config.toml
n_layer = 15
n_kv_head = 4
norm = "layernorm"
norm_eps = 1e-05
tie_embeddings = true
init = "normal"
init_std_up = 0.0409
schedule = "wsd"
decay_fraction = 0.877
final_lr_fraction = 0.05
Each number is 128 + 24 x the weight over its row's rms, rounded and kept within 0 to 255. Layers, rows and columns count from 0. Numbers have three digits each. The size before them is the row's rms in percent of the matrix's.

# up: layer 10 MLP up, 896x224, rms 0.184, rows 449-476, columns 0-111
# down: layer 10 MLP down (transposed), 896x224, rms 0.0949, rows 449-476, columns 0-111
up449 092:123153116114142154130145144185113117135127123143160152180154114164123119158095111128110132119108133109114167092105155133105155116136147119124130088120114136111138125112173126093123135162169095123162130105104107089085109124162091100150131153162128103117130125154141132127083107136105094145130139108133105108124140115158108109117100113127
down449 092:156131131143146138143157143176110121121095115107144124124073143137095100143106086103132166109157162131108114163139124166122088163127093078078181067158123097131114155143131141140140124136144161151146147156165134154142136108130140100122118101088093109144090140155106148083103144160109161114157127148070141139121143120103080167128150128161
up450 093:125080110134116126126146126108156110139126117114130114118105165117101116084117151092103157079134155152168087168154155124102108101144148107124131086117110087132140169157120128138141155150166137153099173060128139172159122116155121150135121121102110153146134094147162150143172093097087133100146185146118067126114161107109155144122103131138
down450 092:149160125095132141133169142118164110136094113124147135094132152137146115158134074134125137141141136152153151130104105108145114136137137116183167137154109109160093129151105111177110147176094122100011093092104132164135091133092149113108164122114134134133159144178147116130141154158123097124109134156119102135136160148150141138124084128110
up451 102:137099132164154082143104109115146167140144101185121092116178117122139168104147132155162112168109181146122166102137153117100113096144138128114087132158185128134110149121145118086134137117138150129110104100131132121131124141136118178153105107110144161112075129143140138115159127151103096108131129144153094152139139130170132138150103115094
down451 105:124101102083151147170157123137118145151110105155141138099141146125125148120166155118126129103169151111128139106140134114124101131137126101111155155135172130185160123117190126112152074108115113135138124110080125157135140142130141138189107127057144087100157120129124098139115121122150166136145093101145105130154117142121122131182098158130
up452 106:166138108127136083139128164138125111108161139112136112148117124114089131123124086109127135169146125108142105109131155094154100154130119127126093103180165146133111135138124091136125149136092101093146150119146132111103176157126130135140118124114152134118153128141135075115098094132175140153148097105168139106148168115122118119123151096083
down452 096:148094131140123160117147141094153146098141089118090105131065115160076112132136142144152104102126063101125127122111135139151125110096108158148138088171110101118100103140120101137145127114119153118117141140117163133137139157150111133133120169128121132079158151132106127153119162123074153117086166149123137151137138163096131148146097127159
up453 109:132123127127152109136108156154114148096144153120144124116142134115072148132166164116091153140139152129131119159138156134101118101125126130150110115121151073125166121116142157153104122133104143124115147126130137150144100144105138143189113127126129088116118140097123132114184125102134107152165113153109180137142144138137133157087128118101
down453 106:124128139127133102122160132164123151144087131126078156129106137120161126124123133127146131099153129100135112074109132137063164105133143102104133148106110186177138138121136107115124141117112154130096110132109150147110142136154144101125170139106147104174142134089133148173083126101092139151110116129086101137179097107132138110114139120133
up454 102:173130095090128118134135120130108114113117153152106144160110123130131109139128116090134135176094123092121119085142099094180133139124117127154111131173167153153187130117139141125137110122084126112154170117122104118156128130121173126139079150131116128120131163121168127141125119169096119096145113161118139164158133183120109147111121147113
down454 096:149140141119095148150099131131106176116104119069122081153116134120135148155170111092136149116117137170164153110123136118116149119134111119138097116101120129173132138147141105122144103144116094094115129133109159144106065133155164146109126100111129114142133166133149114178110144124162108108170121121112149134113114142139133148106138147152
up455 086:112115099157188148134101111116091141116132073170134091121129135101092104122200116161125173126097107124117125102131118142122140130130099072134157149142130174066116112101140146117141141124059149140163087071130088150123130133119140110121136146155116118114129152123100144117122115111148146167138124124123112113111108110142128136126126137115
down455 084:158115122134103104131151136156174120144140112157145113146121121112149103109136126138073120131123143151132115113192143138172117154171122110136084143141213101096134136139110099137109130159106138128088142136124113109143144158159097122094127106139088088127130074177122124139117146084142128140109114117140114155134134114152082129125108118159
up456 099:129135143103148112123167121153162088101145122128124114125073158117140074103115126088104113150088146125171186148134101128165097104132106079109092145147089122131119153145169134138120133108127104132089159150122148180146135140121144122130137112124078149100174087168143153132145135171140133166155122115122114097121148158097118139116095112103
down456 099:118146110122128108142124092095171137137086185123081136097110127155143139140119125167112183137119094151107113124140107141103108164153126112135088137098106141096187145149131106114131114083157097142138106171137123132105139134130128145139082153125153064112142154125105145138108142133150142092131129119147154134128105071118157090160110102149
up457 086:115173140159171124124166151085112117153121105111107129165102115101168110100148123147129118093091144157144147143092135150118100138090120123136116155140111142126133142110159110151141123145156112148125079102157075153159168152125124148115119095095107097141111145057159138120111131121123158131120170120123119145108142170145142140106166130137
down457 091:145120152113090119083158135133131138162099157157094167123124133063127138107117108108154098132127146077143159091144088140159132122150130134167121145133116119088127110150114146114131123105137149125121118124171132147116136109142174098152152132141154145087138147139126150132096099132192145113126151099115143111150114135103128116096138103116
up458 103:159134108103092133125127138123147147112119132136119098146138133166143123130170185126157112126156136106139107144136128134129106127143121113125107133129102106186174102117159122141154185101074082129106159112149115147144122106122126115123122077168103111130136115137119085135124128115086124127127102173147143157155125115164069136096149142155
down458 102:138160118139135121160121115117112126107148082148149117115147109119130133117153118099160140148127119133108130119131103140138150092129116193151116122112125141148149162108076145125110113119093126144146111104152125141121105140129090110139145180140166136088144150140118113104133100078126126120101143117134156125134127105103110106129100136127
up459 105:152148122120129084105135138095129142092117161141146128150198142103108109113130160128112099122117121130177146105158137127110153105118133078095115142094140137103126174122132077143137132098121107124157166168134129127117156132102114167115112123132135135089094178141073131113143144124126120110125128114142107134074170099135116140119134179107
down459 098:130174095089144123138135140154106115121121131127131097166127141111097151118129133152166134153143148136113092149146132165124137118086147126091124116134072164130160119138138112139135135106144138120100109167100096137140085149113145155100143119155117112099157126096114122140158180144078103122098132177104107102134123112127143133128110084076
up460 099:098180131135099137101098149116166100135117118144121104097153134115106088162108102133104178119072109131121127142149146154146117091158110124122120136102122111085109118090086134213130119092133129155121128084107143103115124144148106103144142108151165116146082129153099161127129135110107121144135107134156135121141162087135116118142130093123
down460 095:130124132123117135150108132113142134183137143133137114154056167144163141133122168128153145154096130114129121131157149097146080141155152177130156124174105166131105113159199083147138116143134165109118141144136103141143128097084075132094066126134129104128128135105164168114108077166127133136126136113118133134137166115110167147121133138098
up461 099:118084113138114118114119128164165133114132135087102099145146169117163120156135140161144121131049133126127102110162161155092118145126145139128091136142101168150139090133150130094125130104106099139123178083068142097104119131135178155101123098116109105129132107119099125101149122117113113123094137147095131131077086134128139152119145176120
down461 104:171147113156119132141079143084156108124134132135152143112099132121107176101164064124141135089109123145143153133178148138089106111134089103115121136126146126116154140125130183137097164101094081118136073114091152128102123121107139142126145154134132126112092113155159140135084114155124142150114159119151116124145158120141145111137161144116
up462 102:160138102118116109105145133048132126080127098112127149105066132128088079109140144153119092090130110113122098099126148133123157101128102163131152118138099131155120108165127138148162129132138147146130149114164128104133143102135145133145145138127120156123132153117099123075146132135132103130111138160157126147151110109109131168126167092108
down462 095:134154140148090131074124110172139099106074145133133096134097121078118090128079089149150146175147137135128120140127117142054172141163146134137113143105104117117093146146188107124136138130126118106120161112138101073134158145109147138106120130096135126137154110092157166133148160138135145124136121124100127143120155113109129146158111148156
up463 092:140104106162147151153144126105117135143191121126109144134110144108087135119162124141147142158112118140118108126118148117114124115125081122113122088094133114094097102142136143136161129194135112116113125129071149104122139130136152206132127114150116169149149155138105144125131093142108105130142185139157105154160129186136122107141100127139
down463 089:109187088087149188155137162125116155115170128126163129129116165123090129112138147150124136103123113142151126136108116152146144098097085159174102132149147111101103117152100133139103153123095120130120139147127092116123151135168097090100136101100149131135119118133106136103162121138195105146160117119115154132151101155127145084111108135128
up464 092:126140171142109119091113135142124102090166141137152141161071110108132118091097170157143133108123158159149135142178141151160112102112105126125150119126143156122170114154093149125095096104098128145100141142125066095106127103117118098119158127125140128132145099149126112144174173158140175167151097090153142102115106111097120133121106143114
down464 090:159107141094132170126110118150144100162134105144062125142163128116124103119098127113122153168116140109125119109104122136187102145140105173127126110098123129129141152098142116122167086156119127085161109106110162133165137140086215147111144123130090140131145131146146108109088147113099103181074126135131191141131109140111135164112138147119
up465 098:122111134145144071118121120113121130136113131147147124095160123136129127117126095151114150094115142063108110123113155138089127084145091103119132100104149166135145139090162139121097131160133130132112131133118164150142147112142109100115140141106112122124130118132105106121098109132117097154108149162132081111157130095163098179126131101147
down465 101:097147110102153144174138154169153100123076126104157141138134117130119112130113111143095103142121143133134117171144141109159131146106100102092121111158070147142116158136149101117137105130150103112173125136109130117158129060164159088105114107130160101087150167167112141125122109128146131145144149155097197075120103137120127111127121097099
up466 096:101174104106122122102140129164113159084121113128148128141116091109135136088134085120115175142087112099110102157065146108157136076100140099093156067197120173171128109094126131128155116139085124141122124128119099108134152141088094140122101122118103139133135141170132132130114128145164160104120140158122125140142126130118105143129119136103
down466 101:155155130099147152139145091100101149088175142144118107075098108141132146159119159116143151086113144165141161137166134130100130167129128092134162131145161133111070132127115111087126144115194138118125119152091140142164114145113094101126113105103152094112094118147130104112113144174112165111116106150123168148094113111159135107129139117159
up467 104:143121162133127154122155131166116140130143135128145100148168180090135083161157140154105128125091119106100057139137140138138123099133113117156127114134064144139103115121182127128078158092101152120106128124158096089142139129124102121113107126121137124112146170157105142115134138129087129112101081112103066131170177167129129118143124136108
down467 102:122143104106145131171125141101115152120140099125101079091133176138105131126107116116119169141163124187152149133130098085139150137132147148149073129150149127083162108101114130078138143161124088135092145123147149101123126149090167153121131097175113135175120118108146134130125122150129125128115155145116105154105127125129135144129126154127
up468 094:147112121130130148167110143133101104125127098071159090161146128158169176103113179113118127146099098160133087116140151114152133118137133133122132125103110132173172130131080149145177108122110098150113105100139134123143154106149114123136099151085146120133153132143127123143155121093130142113165102166130146165113131155131133076135146154103
down468 095:173137150099146074101160108121119162160167089130131161113061111166111133154146137120127161098125112117149100138165115180132157107118115171156110066174136120119157165159116137146158156149126132111139102099152105120151140101110128133121131114122134140114136145110068148112114126113125119136115126122121143108176146134150149140144151113174
up469 094:146096115093113127175095113116158140139166147127072125106143153149118109164094084154139167135133113132095125120158114138132137110097129122109143124154144137133142115078155115118129142106169098131126142075092111105129153122134141159123115145141133103139117148095150151182173098116112116130145092112100125165120123133116145194109076132145
down469 089:116127126143116137133116089128129111111132115139193137152144132157123125096102123155146140132144109137102193143114134146146135175181090115094156119138133116153095117127121136148128124162101124131157151157104124116135124169160131123101115100134086160107152134111119138111154122112106171149138108083093092102147130132139131096141100118095
up470 106:176156145157133109083106154130150115140132123120152148173178107119131092121120129083120110085124099129099138143143141101148160118097139123094140145163093154127137106153169138087108102108147083123120122125143151137117148093155100122133149147148142136136098161123137123112133074119105137122087144124087113099156138136103121131139136117116
down470 102:131167100125099110125100131155122153113104097124124109132165143096102140141129082085146116129097145103153102109138147125156120146107100109098128142141149149134140135133134125078127123122155148116127128107129131139095119122138117136083162122180121171162125125131147136150116135100090130141149151156158137160110139114075158104135094138115
up471 088:178117111115121135119086091115121125128173136170153140149092166192128126067167154124078137140120129097122114115141162104097153116145171104125145125178152095116156096110137114101086113144112143135174147138128136139104136138119135080105104079105114097138144109163132130121114174086111090152151122151107116155120140146127137121122111127158
down471 088:169146083126144116131139129127168121120146121142140173119143126132102143145135138120200191114077120135129122109145102153117111111154126122124169111117126123124098077153188145099149171119089114125104132143151119076119135140158145146108142132161121111126131131119199063118114087162153151101108174183136140108098103141145071147127126122139
up472 092:098085106164117124106065128098159138082115103094135103136154106125124098164144150087145121111129136110117112161143123114120097126137114118100154120177148124107139117150137146096109170125102105124196101126131117109159097146127134147128137147160122100129153111122112140167147143088134164114160146110107138144112133165113114138114127093118
down472 098:185129126108110096150183116104083144157093138173148123166148145136112100124134148139115201148105153144113104143162110085122135119075149147112130139159064118149191141146126155124114160077145129141133108128127117142112119138137138158124108124148112126124113080148165113108115164118143104110129128131127093137125190096154112154126105132113
up473 102:121160119088125152107144133128140123109132154141171079092122100132148127099123144124149119116110147104098179137154131123118157124107135099113141135112130148136135127117134163127145110150118122096136060110124129121141169075151180114120096091119083104140134133122134150099107102162097157150143104154132118168109104140141151107085109125107
down473 100:175099110134136114098092121148143123124109112138119125109114129122124131136086144111113144098123077103130124072122150124110137133101083079092120097129142135128132088136119137113166089141156128147159123126152131114156138092143110116145082117083102151128152099162137119122141151159130136106132160120113136120104113171112096108130112187124
up474 093:108115123125097082133098144114095075097152170144146123116137105137151130137121122118147107134130079144070126161090170122106127110123149126110130141152118155143132113133167153122154125127115092124132157128114112154150159159124150121144117145149146099114145131092126134142113120067112126111144123126093128118098126140132100117109129096083
down474 094:109134110117088151119098152147121129119125161133111153160115125123110115115179146144186107137159139081149085120148166132136088109123146145121149133121099108101133153119157132113118150091130162119124144078087142143102123101147076140102128088148141142113129122125111119107183175144164126118100144109128137143176140142131140132128162118151
up475 100:161160103161102140105119156117153118098135137073097118133100130121098107134109140126134095113146134128128111181150115146094117140119103082165147128172101152165148093159090123119081140171125141145102157158065129102149128125136149125097154138172124166124118158157109194155105119187127108090151156084092126130144121094113121129134110115125
down475 107:175171141095114149122100100183160102098147125130149091119137124153147121117134098183154134130141142125090116134082143130077122127083142161144114137131109124138116170103143129157114080105121129132158136158109108124157123111057123100147058138109094141114109179109097140106133174136114134127109063139131140136117136182120122117095124136152
up476 101:116170119134109133102123152153115122138107141147114157138095148141114122090137129173085123155138109112118126126151130108140120113144172104178092144149111138106173114094122145117138150143104152135157119128135163177116122106145114154138180138107141115132124144131103121066129074117084123103124085096132129093127126163145117100146150093190
down476 099:111152100120118125109118156140092122128120113149149089117090133112143175111117184135119178123095143079121128155154111105129101155142137172119087118123130125125113159135115133150082121121135146096139101127128104129170116134113152165107101104098149152131085107133124107153128157135140098142131130131091163130131116147137128180135150143096